{
  "d_mlp": 1024,
  "init": "normal",
  "lr_head": 0.00717,
  "grad_clip": 0.5,
  "warmup_steps": 0,
  "dataset": "wikipedia_en"
}
Each number is 200 + 20 x the weight over its row's rms, rounded and kept within 0 to 999. Layers, rows and columns count from 0. The size before them is the row's rms in percent of the matrix's.

# layer 4 attention key, 384x384, rms 0.0706, rows 250-255, columns 192-255
114,206,204,223,167,192,192,215,175,230,246,199,204,181,189,211,180,226,213,170,180,136,197,230,198,191,207,215,168,229,163,198,228,226,191,231,209,191,221,208,171,227,199,184,166,198,202,210,197,197,196,219,197,238,178,172,192,144,212,195,185,213,225,174,185
099,201,165,185,208,206,174,210,182,204,180,220,225,223,230,212,198,196,190,216,204,214,218,200,175,186,218,238,218,201,188,232,275,201,240,203,182,222,205,202,199,184,215,207,188,204,199,223,177,170,195,218,211,196,210,259,226,202,205,203,188,203,192,196,190
107,203,162,223,219,177,205,179,219,211,200,232,181,178,201,199,200,216,174,177,220,231,173,187,187,193,160,200,234,215,204,216,223,206,209,184,201,192,213,216,232,174,190,202,179,220,223,190,193,175,179,216,212,180,182,145,180,194,203,175,203,219,209,188,174
119,188,184,195,164,242,183,173,162,197,203,185,213,246,194,178,179,216,248,202,224,199,216,204,193,200,202,221,245,215,196,202,206,187,216,265,219,191,189,173,238,221,156,175,201,211,206,203,205,193,205,258,192,225,210,173,165,170,218,189,207,196,181,185,210
102,191,209,218,196,235,224,222,224,186,189,214,204,208,210,162,185,182,193,212,190,191,197,226,198,224,202,230,181,206,223,169,193,183,190,223,204,194,189,213,150,195,200,180,191,202,217,195,185,174,165,221,191,170,209,186,222,166,207,219,165,226,194,196,198
101,190,204,169,201,227,204,205,213,205,169,192,216,192,181,196,180,181,175,188,192,206,177,234,221,165,200,162,169,192,205,225,183,185,199,208,216,228,188,203,186,232,230,193,211,205,188,197,228,204,206,202,205,224,210,222,237,187,229,192,186,209,179,225,191
# layer 4 attention query, 384x384, rms 0.0729, rows 251-255, columns 192-255
109,176,178,166,190,186,197,211,207,207,186,191,186,211,142,216,177,203,211,166,204,172,219,190,195,221,227,170,206,195,213,177,164,190,219,214,214,201,188,195,215,198,198,188,205,185,209,188,204,217,174,254,179,192,182,208,212,207,224,192,200,183,189,182,181
107,177,218,188,203,184,211,175,200,201,188,194,208,183,227,220,201,225,194,213,222,213,218,213,188,188,186,222,240,200,226,203,232,182,190,196,171,223,209,214,167,196,221,189,201,186,198,225,180,174,222,208,235,182,234,164,206,194,203,218,195,178,215,196,185
108,155,196,207,208,204,190,212,186,200,183,196,166,226,223,212,179,150,181,217,215,180,143,202,173,172,211,203,201,182,204,185,177,188,230,183,202,199,238,226,205,180,207,223,242,162,190,188,179,222,190,224,203,189,210,170,192,179,173,211,211,135,177,228,207
104,193,174,234,213,170,239,217,208,210,195,217,218,198,154,198,242,194,187,200,192,183,221,167,188,210,206,228,243,185,208,169,194,201,255,176,198,214,174,213,202,195,215,185,207,204,212,195,182,224,214,179,219,204,213,206,222,235,185,196,194,188,217,225,186
098,197,183,208,202,191,178,202,223,208,152,188,183,165,179,196,207,218,204,194,210,213,192,221,189,203,203,210,239,178,158,209,254,177,185,217,206,182,208,175,223,204,228,219,182,231,212,210,198,167,181,215,200,176,205,211,215,217,198,176,188,188,214,148,195
# layer 4 attention value, 384x384, rms 0.076, rows 128-176, columns 192-255
087,197,162,217,201,191,210,228,151,182,198,168,216,231,210,182,193,203,218,202,208,195,212,205,197,209,227,203,210,141,164,195,216,189,205,225,185,201,192,199,181,173,204,198,222,223,149,205,173,192,213,215,171,192,188,191,198,191,240,207,219,174,212,226,197
097,194,199,210,193,244,169,149,184,193,194,209,204,214,202,188,199,186,198,177,183,164,206,188,205,225,208,196,193,178,221,199,173,184,193,196,206,213,235,195,205,217,217,194,213,193,204,225,181,159,202,203,205,205,178,226,193,189,178,199,255,195,205,208,151
092,184,194,189,208,180,190,202,215,154,176,215,166,182,203,179,215,197,212,198,229,209,204,170,215,183,187,214,196,200,204,205,191,216,221,208,218,216,215,168,173,193,190,168,218,199,226,212,221,202,224,238,203,215,230,202,190,165,167,211,181,193,239,209,219
090,212,192,213,158,209,191,179,189,182,195,206,191,212,225,188,184,176,178,179,224,209,167,214,229,154,206,228,167,218,217,209,157,198,237,201,192,196,173,223,193,199,160,188,218,152,179,194,203,223,191,205,199,183,221,184,206,219,184,171,226,189,207,210,224
090,208,159,192,218,216,178,213,233,200,191,215,166,189,169,207,187,192,191,216,196,172,205,222,222,212,237,184,213,218,210,180,199,233,178,171,189,171,222,194,187,177,204,179,197,198,241,209,208,201,194,221,180,196,193,197,212,220,240,208,193,176,196,210,204
098,201,193,151,215,190,195,187,246,190,215,196,184,208,172,186,204,204,215,237,188,241,212,175,231,197,215,227,214,235,203,179,172,194,203,180,204,177,175,203,234,173,181,211,189,200,182,250,194,191,202,214,204,211,188,197,242,194,201,187,211,184,218,199,209
096,205,236,162,164,213,195,197,208,215,203,195,208,209,207,217,212,212,163,184,197,200,227,223,188,252,217,187,199,236,196,211,232,188,190,219,217,180,203,233,193,175,183,220,184,234,200,200,186,212,192,187,174,201,192,181,205,184,236,216,183,214,186,208,211
096,188,242,205,173,180,198,220,202,246,189,196,175,204,197,209,211,190,208,226,216,210,202,261,198,200,190,175,182,189,171,168,197,193,215,247,206,213,205,194,180,177,201,189,188,187,199,203,203,226,248,197,171,217,206,185,226,188,171,200,173,188,192,200,184
093,224,190,217,204,210,207,171,212,219,207,202,217,187,201,246,197,221,173,247,234,213,195,186,182,207,206,187,210,201,219,184,152,203,182,190,210,223,179,223,225,203,155,219,170,211,170,231,212,180,190,219,213,211,192,207,205,194,229,224,222,186,203,197,200
092,227,171,180,161,202,213,209,242,180,216,215,183,161,193,200,187,216,200,193,211,186,177,192,204,200,221,184,219,192,165,205,202,187,196,191,181,185,215,195,183,196,219,258,151,205,245,202,210,207,194,204,206,193,201,223,183,206,214,200,202,194,167,204,180
096,188,165,206,221,177,226,197,179,221,204,172,205,219,175,187,204,210,200,196,199,220,206,203,190,202,221,174,174,222,232,190,208,200,211,187,188,172,188,177,236,190,176,208,205,204,188,208,186,189,171,187,205,240,227,226,191,227,227,194,221,195,187,210,183
096,202,181,222,187,184,190,180,158,216,165,188,189,189,216,202,201,194,193,215,196,231,228,191,172,217,200,184,212,242,243,222,168,175,205,182,181,161,179,173,191,161,199,194,202,187,180,206,226,167,183,230,203,194,197,211,212,190,183,210,205,174,220,204,193
090,177,190,224,185,206,187,184,230,211,166,196,198,206,211,196,222,200,183,202,203,213,197,231,207,204,220,189,203,226,154,219,209,168,169,203,194,225,197,219,238,231,189,181,238,183,214,206,209,201,201,189,206,231,217,190,197,226,209,201,185,218,222,216,181
096,211,181,191,199,220,162,191,205,206,202,237,203,207,193,218,174,211,212,174,212,205,217,179,178,190,234,215,213,216,220,214,214,178,185,188,201,195,222,187,206,197,210,217,215,206,201,180,226,198,182,194,199,203,222,236,209,208,208,206,217,188,204,188,201
092,206,194,205,184,205,208,212,227,192,182,149,166,173,191,178,233,202,186,234,195,204,195,179,219,211,196,195,183,194,185,192,216,219,183,228,172,209,196,196,225,194,245,189,193,206,150,209,174,223,194,202,247,205,174,194,179,201,215,206,183,169,205,223,193
090,205,238,226,221,219,187,150,168,216,158,185,223,198,198,176,201,219,187,205,228,204,179,188,195,224,173,191,188,195,238,190,211,199,182,199,154,213,197,203,199,215,213,207,182,208,228,219,202,219,221,210,168,207,160,207,196,192,188,197,187,216,200,244,226
096,184,181,236,206,198,217,183,183,188,205,191,227,213,183,204,186,222,200,202,179,195,205,186,181,182,190,178,201,187,206,207,227,177,219,196,189,210,190,220,200,212,198,197,201,183,195,178,200,185,206,172,196,174,183,204,189,208,176,202,167,202,228,191,219
092,188,234,176,180,205,211,209,165,191,201,212,168,186,161,180,221,225,205,190,192,237,213,199,197,196,171,180,193,262,208,198,205,215,186,194,214,158,234,223,202,178,176,190,190,197,193,211,176,234,192,217,225,190,203,186,193,188,213,182,195,216,191,188,191
098,199,188,162,160,182,196,232,179,230,200,204,205,230,247,195,177,199,167,195,181,248,205,176,187,183,163,225,204,183,193,200,199,184,168,153,194,169,188,178,204,196,209,243,203,192,196,192,192,209,246,204,216,218,235,178,211,201,213,210,202,204,173,222,236
089,238,179,198,209,195,192,199,210,199,203,226,172,194,218,204,188,198,210,191,212,180,196,194,201,180,168,178,233,233,169,205,217,164,175,192,192,196,180,200,193,205,190,217,200,227,202,220,175,223,218,182,184,211,191,195,180,215,217,200,179,159,193,194,168
089,186,170,189,186,178,224,228,211,215,200,181,194,205,217,177,220,176,203,172,258,182,174,213,227,222,208,202,233,184,221,196,209,226,225,214,190,188,196,183,216,209,209,206,175,168,222,171,241,177,219,180,222,179,198,185,216,181,216,173,197,220,199,209,213
097,202,220,231,204,218,165,177,243,196,196,173,200,237,199,224,185,179,241,204,177,152,181,199,182,173,198,197,204,167,217,198,157,218,210,183,204,192,182,208,213,215,212,208,231,223,230,209,175,205,186,213,209,166,214,182,179,215,195,216,233,232,174,214,207
091,221,174,185,217,181,178,206,252,205,167,184,207,183,197,215,192,208,210,173,174,232,195,193,188,244,192,174,191,203,207,212,206,161,211,188,167,165,214,161,198,201,191,198,223,185,187,199,199,203,197,200,202,187,204,175,228,211,218,207,247,189,219,208,220
094,184,216,230,211,213,216,233,196,220,187,147,198,204,185,170,206,197,187,192,212,169,197,210,206,160,199,200,198,230,182,195,192,227,167,205,224,217,184,211,202,183,193,219,202,191,218,208,190,205,170,184,196,180,203,196,200,195,146,205,217,234,204,187,217
093,188,186,219,228,233,217,234,166,203,175,184,198,238,224,176,181,198,177,167,191,197,186,254,227,153,221,215,201,193,193,186,197,190,157,215,216,216,185,203,212,205,189,208,205,166,185,217,206,203,157,214,180,173,232,182,219,202,214,198,183,205,193,201,199
092,212,203,195,225,208,208,207,193,190,173,178,230,185,199,192,188,211,181,204,204,203,206,179,182,218,156,162,172,182,250,197,178,230,220,192,228,182,221,188,173,179,207,155,164,221,150,196,204,193,200,188,180,191,174,201,200,222,184,200,256,168,171,202,248
090,199,207,199,182,201,199,204,215,220,173,217,189,195,178,163,203,182,200,224,203,184,211,179,211,223,181,201,234,181,218,217,231,194,209,211,211,229,178,191,218,165,212,200,242,176,178,194,193,165,210,219,211,215,183,184,162,203,222,134,245,218,228,193,208
089,179,151,201,210,209,197,187,181,159,186,183,197,211,198,189,191,212,198,229,219,231,215,206,193,152,166,177,193,196,186,207,190,239,196,214,168,234,208,193,224,210,217,188,190,195,221,223,208,183,174,229,166,183,217,205,210,179,218,214,198,189,244,199,193
094,174,179,205,206,200,200,229,172,176,168,210,174,252,213,192,213,234,200,183,189,202,179,236,193,220,214,199,194,224,217,222,210,180,235,205,230,166,180,196,212,219,161,210,226,155,175,223,194,230,195,174,195,194,201,176,167,167,204,190,137,184,208,188,213
089,196,214,165,213,205,230,183,224,218,212,169,225,233,200,166,194,181,191,156,207,221,217,195,198,205,195,198,181,192,167,173,211,226,220,182,211,225,209,206,164,197,210,173,183,167,197,182,176,134,164,180,189,188,205,161,185,218,185,163,197,186,235,189,199
100,199,201,237,190,222,221,204,196,205,205,194,209,178,223,218,214,200,232,231,196,190,209,194,200,178,167,175,196,242,221,194,209,206,181,202,201,197,190,193,199,184,189,218,211,209,200,191,222,171,202,197,199,214,206,202,183,163,215,210,168,204,168,214,187
093,198,222,206,180,170,201,246,198,190,220,210,180,176,203,192,185,164,182,192,207,169,206,206,154,191,176,225,226,203,186,202,211,230,177,173,180,213,201,175,206,198,205,207,209,210,184,207,204,191,217,210,215,206,190,177,182,188,218,202,209,195,232,184,180
089,171,204,247,192,160,208,197,174,195,235,190,183,188,220,221,202,189,200,215,181,191,203,220,190,196,203,211,188,196,252,234,230,179,202,233,210,220,204,219,227,216,189,187,211,196,240,188,187,195,240,196,181,193,241,211,232,187,184,199,202,180,160,189,169
099,186,175,176,191,226,210,184,184,207,201,225,216,165,178,202,196,204,199,186,197,175,182,196,183,188,177,195,178,197,171,184,184,202,210,173,206,192,200,226,228,198,166,170,199,165,190,216,212,197,200,154,232,162,187,212,189,191,218,184,224,207,214,213,192
091,180,215,208,167,192,192,191,166,206,207,225,189,205,166,199,178,187,218,216,184,219,191,168,166,228,164,195,172,170,183,223,235,215,207,229,204,215,202,190,215,237,231,179,212,165,228,191,201,187,201,206,197,192,205,206,205,179,204,226,198,235,177,195,175
088,198,177,205,196,221,205,199,177,212,194,185,211,165,196,195,180,195,199,177,187,213,202,205,195,221,187,211,205,180,199,205,182,189,181,178,193,193,208,155,184,215,214,213,239,178,227,217,176,229,211,218,204,212,194,222,185,198,236,189,218,187,232,193,199
093,206,203,178,228,191,210,242,179,203,224,224,201,191,208,216,185,221,208,176,218,183,197,217,181,230,250,208,181,208,225,191,194,226,237,206,195,206,204,220,217,217,214,195,165,204,209,225,193,157,190,202,210,208,215,193,196,222,206,217,199,198,151,215,203
095,214,177,187,220,229,227,205,217,208,190,211,198,173,225,199,177,213,215,193,197,208,195,195,203,178,177,171,208,157,189,206,221,192,178,209,209,207,165,204,169,194,192,179,229,170,219,196,216,214,197,208,214,181,210,189,203,170,161,206,219,189,237,204,195
092,199,208,235,178,213,200,227,171,260,221,228,203,196,202,216,189,201,210,188,207,215,197,193,243,222,210,251,182,187,195,178,219,221,183,197,226,198,200,233,183,199,196,180,185,226,204,145,195,192,202,246,220,201,224,187,204,228,173,208,204,189,186,172,196
093,204,215,194,225,234,198,186,207,174,186,229,181,204,191,251,199,201,209,198,184,220,220,190,235,191,185,193,189,223,194,209,192,191,212,199,205,215,192,202,208,180,220,201,225,201,194,215,181,186,194,193,208,205,177,197,163,155,194,244,186,167,197,218,190
091,202,168,224,197,194,199,191,192,187,200,163,187,209,181,217,198,239,190,189,178,181,225,174,175,238,188,235,199,178,220,222,213,196,174,129,193,201,205,187,207,199,231,223,204,192,161,259,212,190,175,182,210,160,195,226,214,203,222,219,235,163,171,196,187
091,194,216,187,219,226,218,194,209,188,230,214,235,177,219,185,189,169,192,149,246,181,197,198,201,240,167,173,230,205,172,197,194,220,202,203,201,220,168,193,200,207,217,202,189,201,223,236,194,208,195,189,189,201,202,204,197,213,204,193,191,205,196,137,200
093,220,184,214,196,177,155,171,218,222,181,230,231,170,224,191,175,187,196,176,226,149,214,213,209,168,161,192,188,164,228,181,211,214,170,185,233,247,192,182,180,204,157,220,195,230,223,224,205,208,196,236,202,199,221,220,205,198,165,195,178,219,181,201,189
090,188,186,203,209,206,201,184,169,187,202,170,190,199,192,153,225,244,170,218,171,204,185,184,199,172,215,207,196,223,211,203,196,210,194,178,196,219,205,200,188,203,165,182,216,194,163,203,191,197,171,213,202,212,229,218,194,226,213,194,162,221,187,215,225
096,226,189,210,168,162,200,225,221,228,228,205,144,205,200,193,210,168,213,177,171,212,208,213,165,184,180,187,227,164,190,186,198,213,168,175,154,198,200,233,217,195,210,218,182,176,170,198,201,218,191,202,219,215,190,210,207,226,185,194,186,185,184,188,193
087,199,182,176,158,229,175,235,213,196,213,200,223,193,227,184,179,211,176,205,203,192,213,206,168,188,177,194,175,190,213,196,194,237,198,185,195,147,205,190,195,218,225,192,180,193,205,224,195,142,189,208,211,187,173,233,199,183,212,154,211,193,201,216,186
089,222,181,143,201,199,188,243,167,232,232,203,205,231,169,221,215,180,185,227,197,181,189,222,201,150,220,196,224,185,217,188,194,232,200,204,193,191,196,193,215,185,213,214,211,183,217,185,185,194,230,202,203,214,188,192,221,162,175,229,216,170,269,189,207
089,220,217,210,230,160,213,190,162,222,189,192,188,182,222,195,192,182,200,157,192,198,177,206,196,189,190,218,210,184,212,212,179,145,227,240,229,210,205,243,230,194,200,214,234,248,202,176,216,211,185,169,240,193,173,226,210,189,176,206,179,181,199,187,193
091,171,202,201,175,221,223,234,167,194,220,179,212,172,202,200,183,225,201,202,181,224,199,193,203,167,224,204,249,186,206,200,172,206,199,233,195,214,172,206,198,165,200,214,198,205,207,207,206,169,204,193,228,224,232,148,212,207,177,202,182,184,185,182,199
# layer 4 attention output (transposed), 384x384, rms 0.0724, rows 128-176, columns 192-255
101,164,217,194,225,197,188,167,273,192,197,216,212,190,170,181,247,241,151,212,192,191,195,194,213,227,227,205,193,195,201,199,199,222,199,207,196,211,205,191,204,179,203,178,217,210,233,200,209,195,194,166,207,215,219,193,204,165,185,193,205,189,196,189,216
104,194,200,204,173,205,221,232,194,180,214,207,210,217,228,187,215,213,182,162,230,199,179,215,213,179,203,237,204,201,187,224,185,215,197,231,196,202,196,202,217,177,216,193,196,190,188,175,169,197,175,211,207,172,219,199,207,208,205,220,157,188,205,201,216
112,200,160,181,217,200,261,173,205,206,196,198,202,213,204,250,192,156,214,225,158,215,206,256,232,189,240,194,201,202,165,194,202,226,223,179,218,179,200,234,183,206,224,229,214,192,197,197,172,216,187,182,210,183,186,219,206,198,209,188,196,194,173,208,196
108,179,211,182,211,197,215,193,175,195,229,214,226,238,162,211,196,204,217,193,200,182,227,184,206,203,193,179,240,178,196,198,200,177,166,175,192,213,207,215,181,193,187,230,215,208,165,195,209,193,211,213,175,161,209,202,176,207,196,184,206,223,219,210,183
108,191,203,207,191,225,240,219,196,178,197,195,231,231,203,210,250,211,230,206,217,188,218,181,202,223,156,190,184,201,200,164,178,186,178,195,192,180,199,194,173,183,197,217,196,203,191,156,175,220,210,185,212,197,206,194,203,183,199,183,198,234,215,178,190
100,198,195,233,206,194,201,229,152,217,182,199,236,189,170,214,197,213,207,152,199,186,180,195,150,232,199,187,185,252,187,228,211,220,190,178,185,207,229,173,211,207,249,208,195,174,227,189,191,207,214,178,224,211,167,194,183,187,195,176,173,244,168,164,219
104,192,170,218,232,174,173,180,182,211,196,203,188,181,208,188,204,188,192,220,195,211,176,225,214,205,199,214,184,190,208,212,182,225,192,179,187,210,169,199,210,167,195,176,215,182,201,232,204,161,193,212,246,187,200,170,195,206,191,181,171,204,169,175,197
110,209,208,182,218,236,178,170,189,151,224,191,183,214,197,171,244,190,216,217,217,191,198,192,202,186,202,223,176,200,177,222,216,209,234,213,164,217,188,234,229,228,192,180,213,195,189,226,188,182,157,183,197,205,168,215,216,195,216,165,217,184,183,205,157
106,199,209,195,181,212,227,204,200,201,237,186,191,206,216,195,167,180,218,174,172,159,207,238,238,182,203,162,215,189,206,217,233,202,229,182,165,201,192,214,197,190,230,179,188,207,255,212,165,197,174,202,167,198,216,198,207,199,183,220,221,219,229,228,205
104,232,236,234,227,203,169,220,187,213,202,184,206,189,203,205,195,172,213,192,204,226,185,213,204,204,189,217,181,181,187,172,193,247,214,210,231,173,193,193,188,233,163,243,217,175,214,186,175,177,175,212,204,188,164,203,199,176,212,169,200,192,177,200,227
105,223,207,202,183,204,166,203,194,195,213,210,176,151,213,242,185,214,212,225,216,197,174,207,206,221,201,231,223,207,235,185,232,212,183,194,194,209,239,189,185,195,262,198,202,184,191,173,226,211,225,199,194,197,196,175,261,192,192,196,206,168,228,203,196
106,206,183,187,206,214,206,225,208,200,224,218,196,196,193,171,210,225,192,183,218,190,171,230,201,167,215,197,176,197,177,169,195,212,226,205,194,195,142,202,204,189,226,205,216,240,200,185,208,202,223,191,195,226,230,159,197,198,193,170,207,195,197,215,163
106,215,195,197,201,216,206,162,178,188,203,184,200,233,173,218,188,209,194,183,172,192,186,175,207,209,189,234,253,207,227,173,212,226,167,161,196,185,171,196,224,177,211,207,189,234,179,208,199,216,156,212,209,201,173,187,178,217,234,170,232,219,181,185,221
107,184,257,218,187,184,220,228,239,234,200,171,201,200,177,187,208,158,240,195,189,202,195,220,205,183,171,201,176,216,202,192,191,214,219,219,206,188,209,189,181,184,253,192,197,173,250,199,181,252,192,217,145,179,200,173,191,232,203,205,166,209,194,202,245
101,206,207,202,192,214,196,217,178,192,180,209,190,241,222,180,179,200,185,182,197,193,180,190,185,171,199,199,197,176,203,196,216,195,190,199,242,168,266,194,169,245,201,199,200,214,217,196,208,212,236,184,156,225,195,196,200,202,193,196,162,196,198,214,198
105,166,202,182,200,193,204,228,233,202,196,172,200,204,236,207,169,186,214,195,158,177,214,192,171,219,187,226,226,174,161,203,184,203,222,179,208,206,237,245,221,185,174,209,222,167,214,219,174,204,151,209,208,169,253,216,187,190,188,180,180,180,216,199,190
108,204,180,158,228,183,186,186,174,206,209,190,205,209,223,179,218,204,212,196,204,194,197,185,229,188,206,168,167,192,212,208,212,209,190,198,195,217,226,185,185,208,173,186,172,194,172,174,200,219,195,214,210,215,172,203,191,180,216,223,227,196,211,216,196
104,232,163,224,229,185,182,207,210,238,201,176,212,221,208,229,204,242,198,193,183,185,152,190,203,205,166,196,202,188,193,190,187,206,179,182,209,239,171,222,188,209,207,206,187,180,224,227,198,183,198,169,201,206,205,217,234,198,186,212,179,212,208,261,197
109,204,196,247,212,170,222,229,187,166,194,181,151,198,181,228,203,205,197,192,216,208,197,212,187,198,225,211,200,186,190,189,197,197,176,208,193,214,174,173,210,167,181,194,203,190,225,200,236,209,185,240,205,228,179,232,181,202,205,202,181,243,188,221,191
111,206,200,225,194,199,209,244,219,192,166,227,175,227,189,216,238,206,203,200,247,184,212,204,207,231,209,222,200,204,240,174,200,217,204,232,205,206,212,224,219,173,204,165,194,198,206,217,220,190,203,196,216,175,181,225,179,205,200,247,234,261,228,209,190
112,224,215,197,210,205,216,201,178,198,191,216,219,154,172,207,199,234,189,210,197,186,217,195,209,170,191,158,197,235,168,199,177,188,175,184,220,181,200,183,181,203,196,186,231,193,199,203,200,183,173,153,214,229,193,171,213,206,232,181,237,198,214,202,165
100,190,201,203,215,199,232,211,215,212,193,237,172,193,193,223,200,206,158,190,233,182,225,215,207,186,226,186,196,197,184,189,207,204,220,206,209,217,202,179,206,234,161,225,198,169,187,197,189,219,196,201,178,238,234,239,176,197,198,167,217,166,236,176,181
105,163,198,203,203,184,189,204,214,200,191,215,201,190,222,204,213,226,187,207,200,178,199,189,230,174,193,202,235,224,185,224,222,218,177,194,206,208,199,238,191,190,190,198,184,208,199,231,214,203,191,217,198,223,216,220,198,198,219,207,200,178,197,167,227
108,211,195,212,223,160,192,196,215,175,221,198,209,205,216,232,200,197,207,199,199,183,213,161,202,216,199,214,200,176,212,202,234,199,198,205,167,198,175,180,218,209,217,208,208,198,212,183,208,235,182,216,204,210,193,175,186,179,233,205,178,155,183,221,173
108,201,203,202,181,220,205,174,218,212,219,204,199,181,196,209,225,216,199,205,247,207,169,167,177,174,214,217,201,170,205,208,206,209,248,181,224,180,188,204,188,187,210,180,212,236,198,192,200,195,196,224,197,212,218,201,188,227,211,182,215,210,175,225,223
107,164,176,207,170,190,190,187,230,196,172,188,180,209,189,230,198,202,202,245,180,195,232,193,179,184,203,181,206,197,192,203,180,194,190,202,183,213,177,207,190,240,171,186,220,188,193,171,168,222,178,189,180,222,196,189,204,199,181,225,154,208,198,196,193
107,221,173,222,155,210,192,179,194,245,207,195,182,177,214,191,200,214,208,198,204,179,181,223,181,196,214,197,197,226,171,173,196,202,186,202,178,187,238,210,189,204,185,222,219,194,182,195,218,211,208,175,191,209,215,249,208,208,224,214,206,214,158,210,200
112,210,213,192,177,175,222,192,223,226,193,187,213,221,173,217,243,224,183,197,247,181,190,241,216,214,222,200,196,227,225,231,226,172,213,212,226,199,181,201,196,206,182,227,194,203,206,191,191,214,194,177,233,195,219,206,210,230,193,209,201,183,207,189,191
107,214,192,202,189,235,184,199,213,205,204,196,189,191,203,172,221,179,211,210,162,209,211,185,195,182,179,188,183,199,197,186,223,213,163,183,186,155,246,229,204,201,198,202,185,234,192,212,184,203,182,177,214,200,209,226,208,210,220,208,204,178,200,210,176
112,213,202,213,178,161,200,213,200,208,175,221,175,200,197,229,162,187,177,175,172,215,199,188,200,199,185,225,201,201,168,180,153,203,185,198,197,209,195,196,208,219,176,210,209,211,197,210,216,205,181,182,206,202,202,239,228,217,189,232,210,210,186,264,208
100,225,189,190,206,181,178,175,206,192,194,205,189,190,204,216,200,163,178,189,217,210,185,206,139,219,221,183,211,174,196,230,168,230,201,182,218,233,205,175,210,183,207,195,185,226,211,215,168,229,202,188,193,220,179,157,203,197,187,165,181,241,234,161,212
106,151,190,228,206,214,213,192,205,196,197,175,192,186,145,193,186,196,181,206,213,212,224,201,244,211,171,215,200,185,186,171,214,170,226,226,217,214,205,243,208,212,223,197,192,190,201,201,198,196,199,217,200,200,200,243,197,178,220,190,205,228,168,199,184
104,190,207,170,174,191,235,172,186,214,209,200,241,203,201,221,205,177,191,233,203,226,223,206,204,224,172,209,224,171,194,172,175,225,182,206,230,180,199,229,182,203,179,204,180,202,215,157,207,190,198,235,229,238,151,225,177,202,221,193,174,197,184,210,195
101,182,195,208,213,179,177,190,169,171,182,230,199,211,244,190,209,218,182,221,201,204,205,207,173,203,190,178,204,179,235,208,236,197,206,219,213,205,170,166,212,215,198,202,197,190,234,212,186,179,208,218,207,226,204,211,215,206,187,168,188,218,201,157,228
106,178,164,198,195,196,205,192,196,181,205,190,209,200,228,177,256,187,206,205,206,214,239,222,231,194,203,198,245,199,200,160,167,173,224,169,177,185,174,192,180,207,184,209,175,213,205,238,239,220,219,192,203,205,216,216,200,182,213,208,195,171,207,193,199
110,209,227,228,183,216,204,201,225,207,204,194,223,207,197,184,222,232,204,206,194,198,215,191,201,169,237,232,205,180,202,177,215,194,194,200,229,185,182,238,169,188,219,171,211,175,219,166,193,192,206,206,210,207,190,198,177,201,181,199,176,188,181,194,155
107,199,231,199,184,194,233,171,216,184,210,179,193,197,211,184,192,194,184,203,202,211,215,195,179,195,218,192,182,189,181,200,210,186,190,207,191,231,222,177,186,199,203,174,220,152,215,177,190,214,187,222,192,203,187,219,230,167,175,246,206,201,198,209,210
102,118,186,192,209,196,195,213,174,201,165,200,218,215,167,205,218,199,179,161,197,208,180,228,198,190,237,203,220,202,172,195,208,214,218,158,209,183,207,164,199,190,189,204,198,244,216,216,172,227,211,221,215,213,198,209,223,201,189,197,190,233,215,173,227
103,206,186,184,220,206,147,226,193,172,219,205,199,201,183,197,200,207,192,201,218,196,173,139,207,185,171,159,208,217,189,192,177,228,202,227,173,175,251,219,200,189,219,206,211,200,210,230,209,247,197,209,221,221,180,193,178,220,189,172,169,208,176,235,186
102,187,211,169,202,197,203,202,200,209,192,173,217,224,187,167,198,192,245,238,208,162,223,234,192,205,203,198,204,185,195,185,161,168,204,204,221,207,212,155,178,222,195,224,198,205,197,221,215,212,209,184,189,192,177,195,243,199,190,205,229,195,206,180,198
108,202,190,193,223,172,235,224,204,209,178,202,200,201,179,213,212,181,195,168,231,201,215,205,212,194,213,217,179,192,197,202,208,211,196,246,222,192,207,193,229,188,190,218,184,219,232,177,239,222,190,193,197,203,225,221,199,181,220,194,200,227,201,183,216
108,230,136,202,177,210,206,186,204,188,186,179,178,215,219,204,217,204,187,202,159,197,183,206,188,185,206,193,154,200,225,173,215,183,203,208,184,180,211,202,178,203,202,208,206,218,185,206,223,170,189,201,192,192,222,211,184,199,177,194,182,208,180,230,182
103,183,196,165,194,213,219,209,206,204,192,188,147,219,167,201,184,226,167,266,205,224,167,187,218,183,187,222,188,220,213,234,198,195,223,178,191,171,183,182,203,194,203,205,203,229,233,203,216,198,205,206,220,163,168,205,196,200,221,183,205,216,227,200,223
110,199,247,191,172,182,216,173,168,220,200,210,217,195,208,195,200,216,200,174,203,233,179,194,209,223,173,206,139,172,170,195,189,182,221,216,206,187,225,193,196,156,180,241,216,179,188,178,188,189,179,206,197,182,207,219,176,195,201,215,244,204,198,204,195
105,205,205,211,222,231,219,170,193,151,160,200,178,187,244,205,212,152,181,218,217,208,218,188,208,205,199,225,205,242,207,232,184,206,194,223,207,200,172,213,191,220,229,189,223,195,180,189,172,179,233,185,173,169,191,180,183,186,191,213,204,227,204,211,219
111,223,172,193,166,214,201,176,191,198,181,207,189,215,190,198,221,230,204,211,202,198,205,237,211,205,198,206,216,201,196,190,201,194,200,222,170,168,218,202,209,210,194,217,232,194,164,205,167,207,180,181,194,196,230,141,229,211,222,181,199,196,240,202,195
109,169,172,206,197,169,189,185,204,173,198,157,188,213,191,203,180,189,207,217,207,194,202,190,192,191,207,194,157,199,177,161,208,186,229,211,215,186,204,174,209,162,176,187,191,210,219,198,170,206,195,205,194,199,201,217,185,152,219,187,213,210,138,183,217
113,193,211,204,190,217,203,215,224,215,209,217,217,183,207,237,190,219,190,211,207,185,221,241,216,211,169,226,213,212,207,193,179,184,209,178,213,210,162,222,181,225,226,166,201,218,221,195,206,184,191,191,170,163,202,173,180,210,198,237,213,205,200,199,163
103,199,210,212,220,186,182,185,185,200,214,202,181,214,209,180,216,189,204,175,212,163,213,227,206,202,140,208,196,211,213,240,212,215,201,195,219,176,198,186,183,198,161,183,204,203,196,195,240,210,204,212,178,167,153,225,207,192,212,211,210,211,205,185,180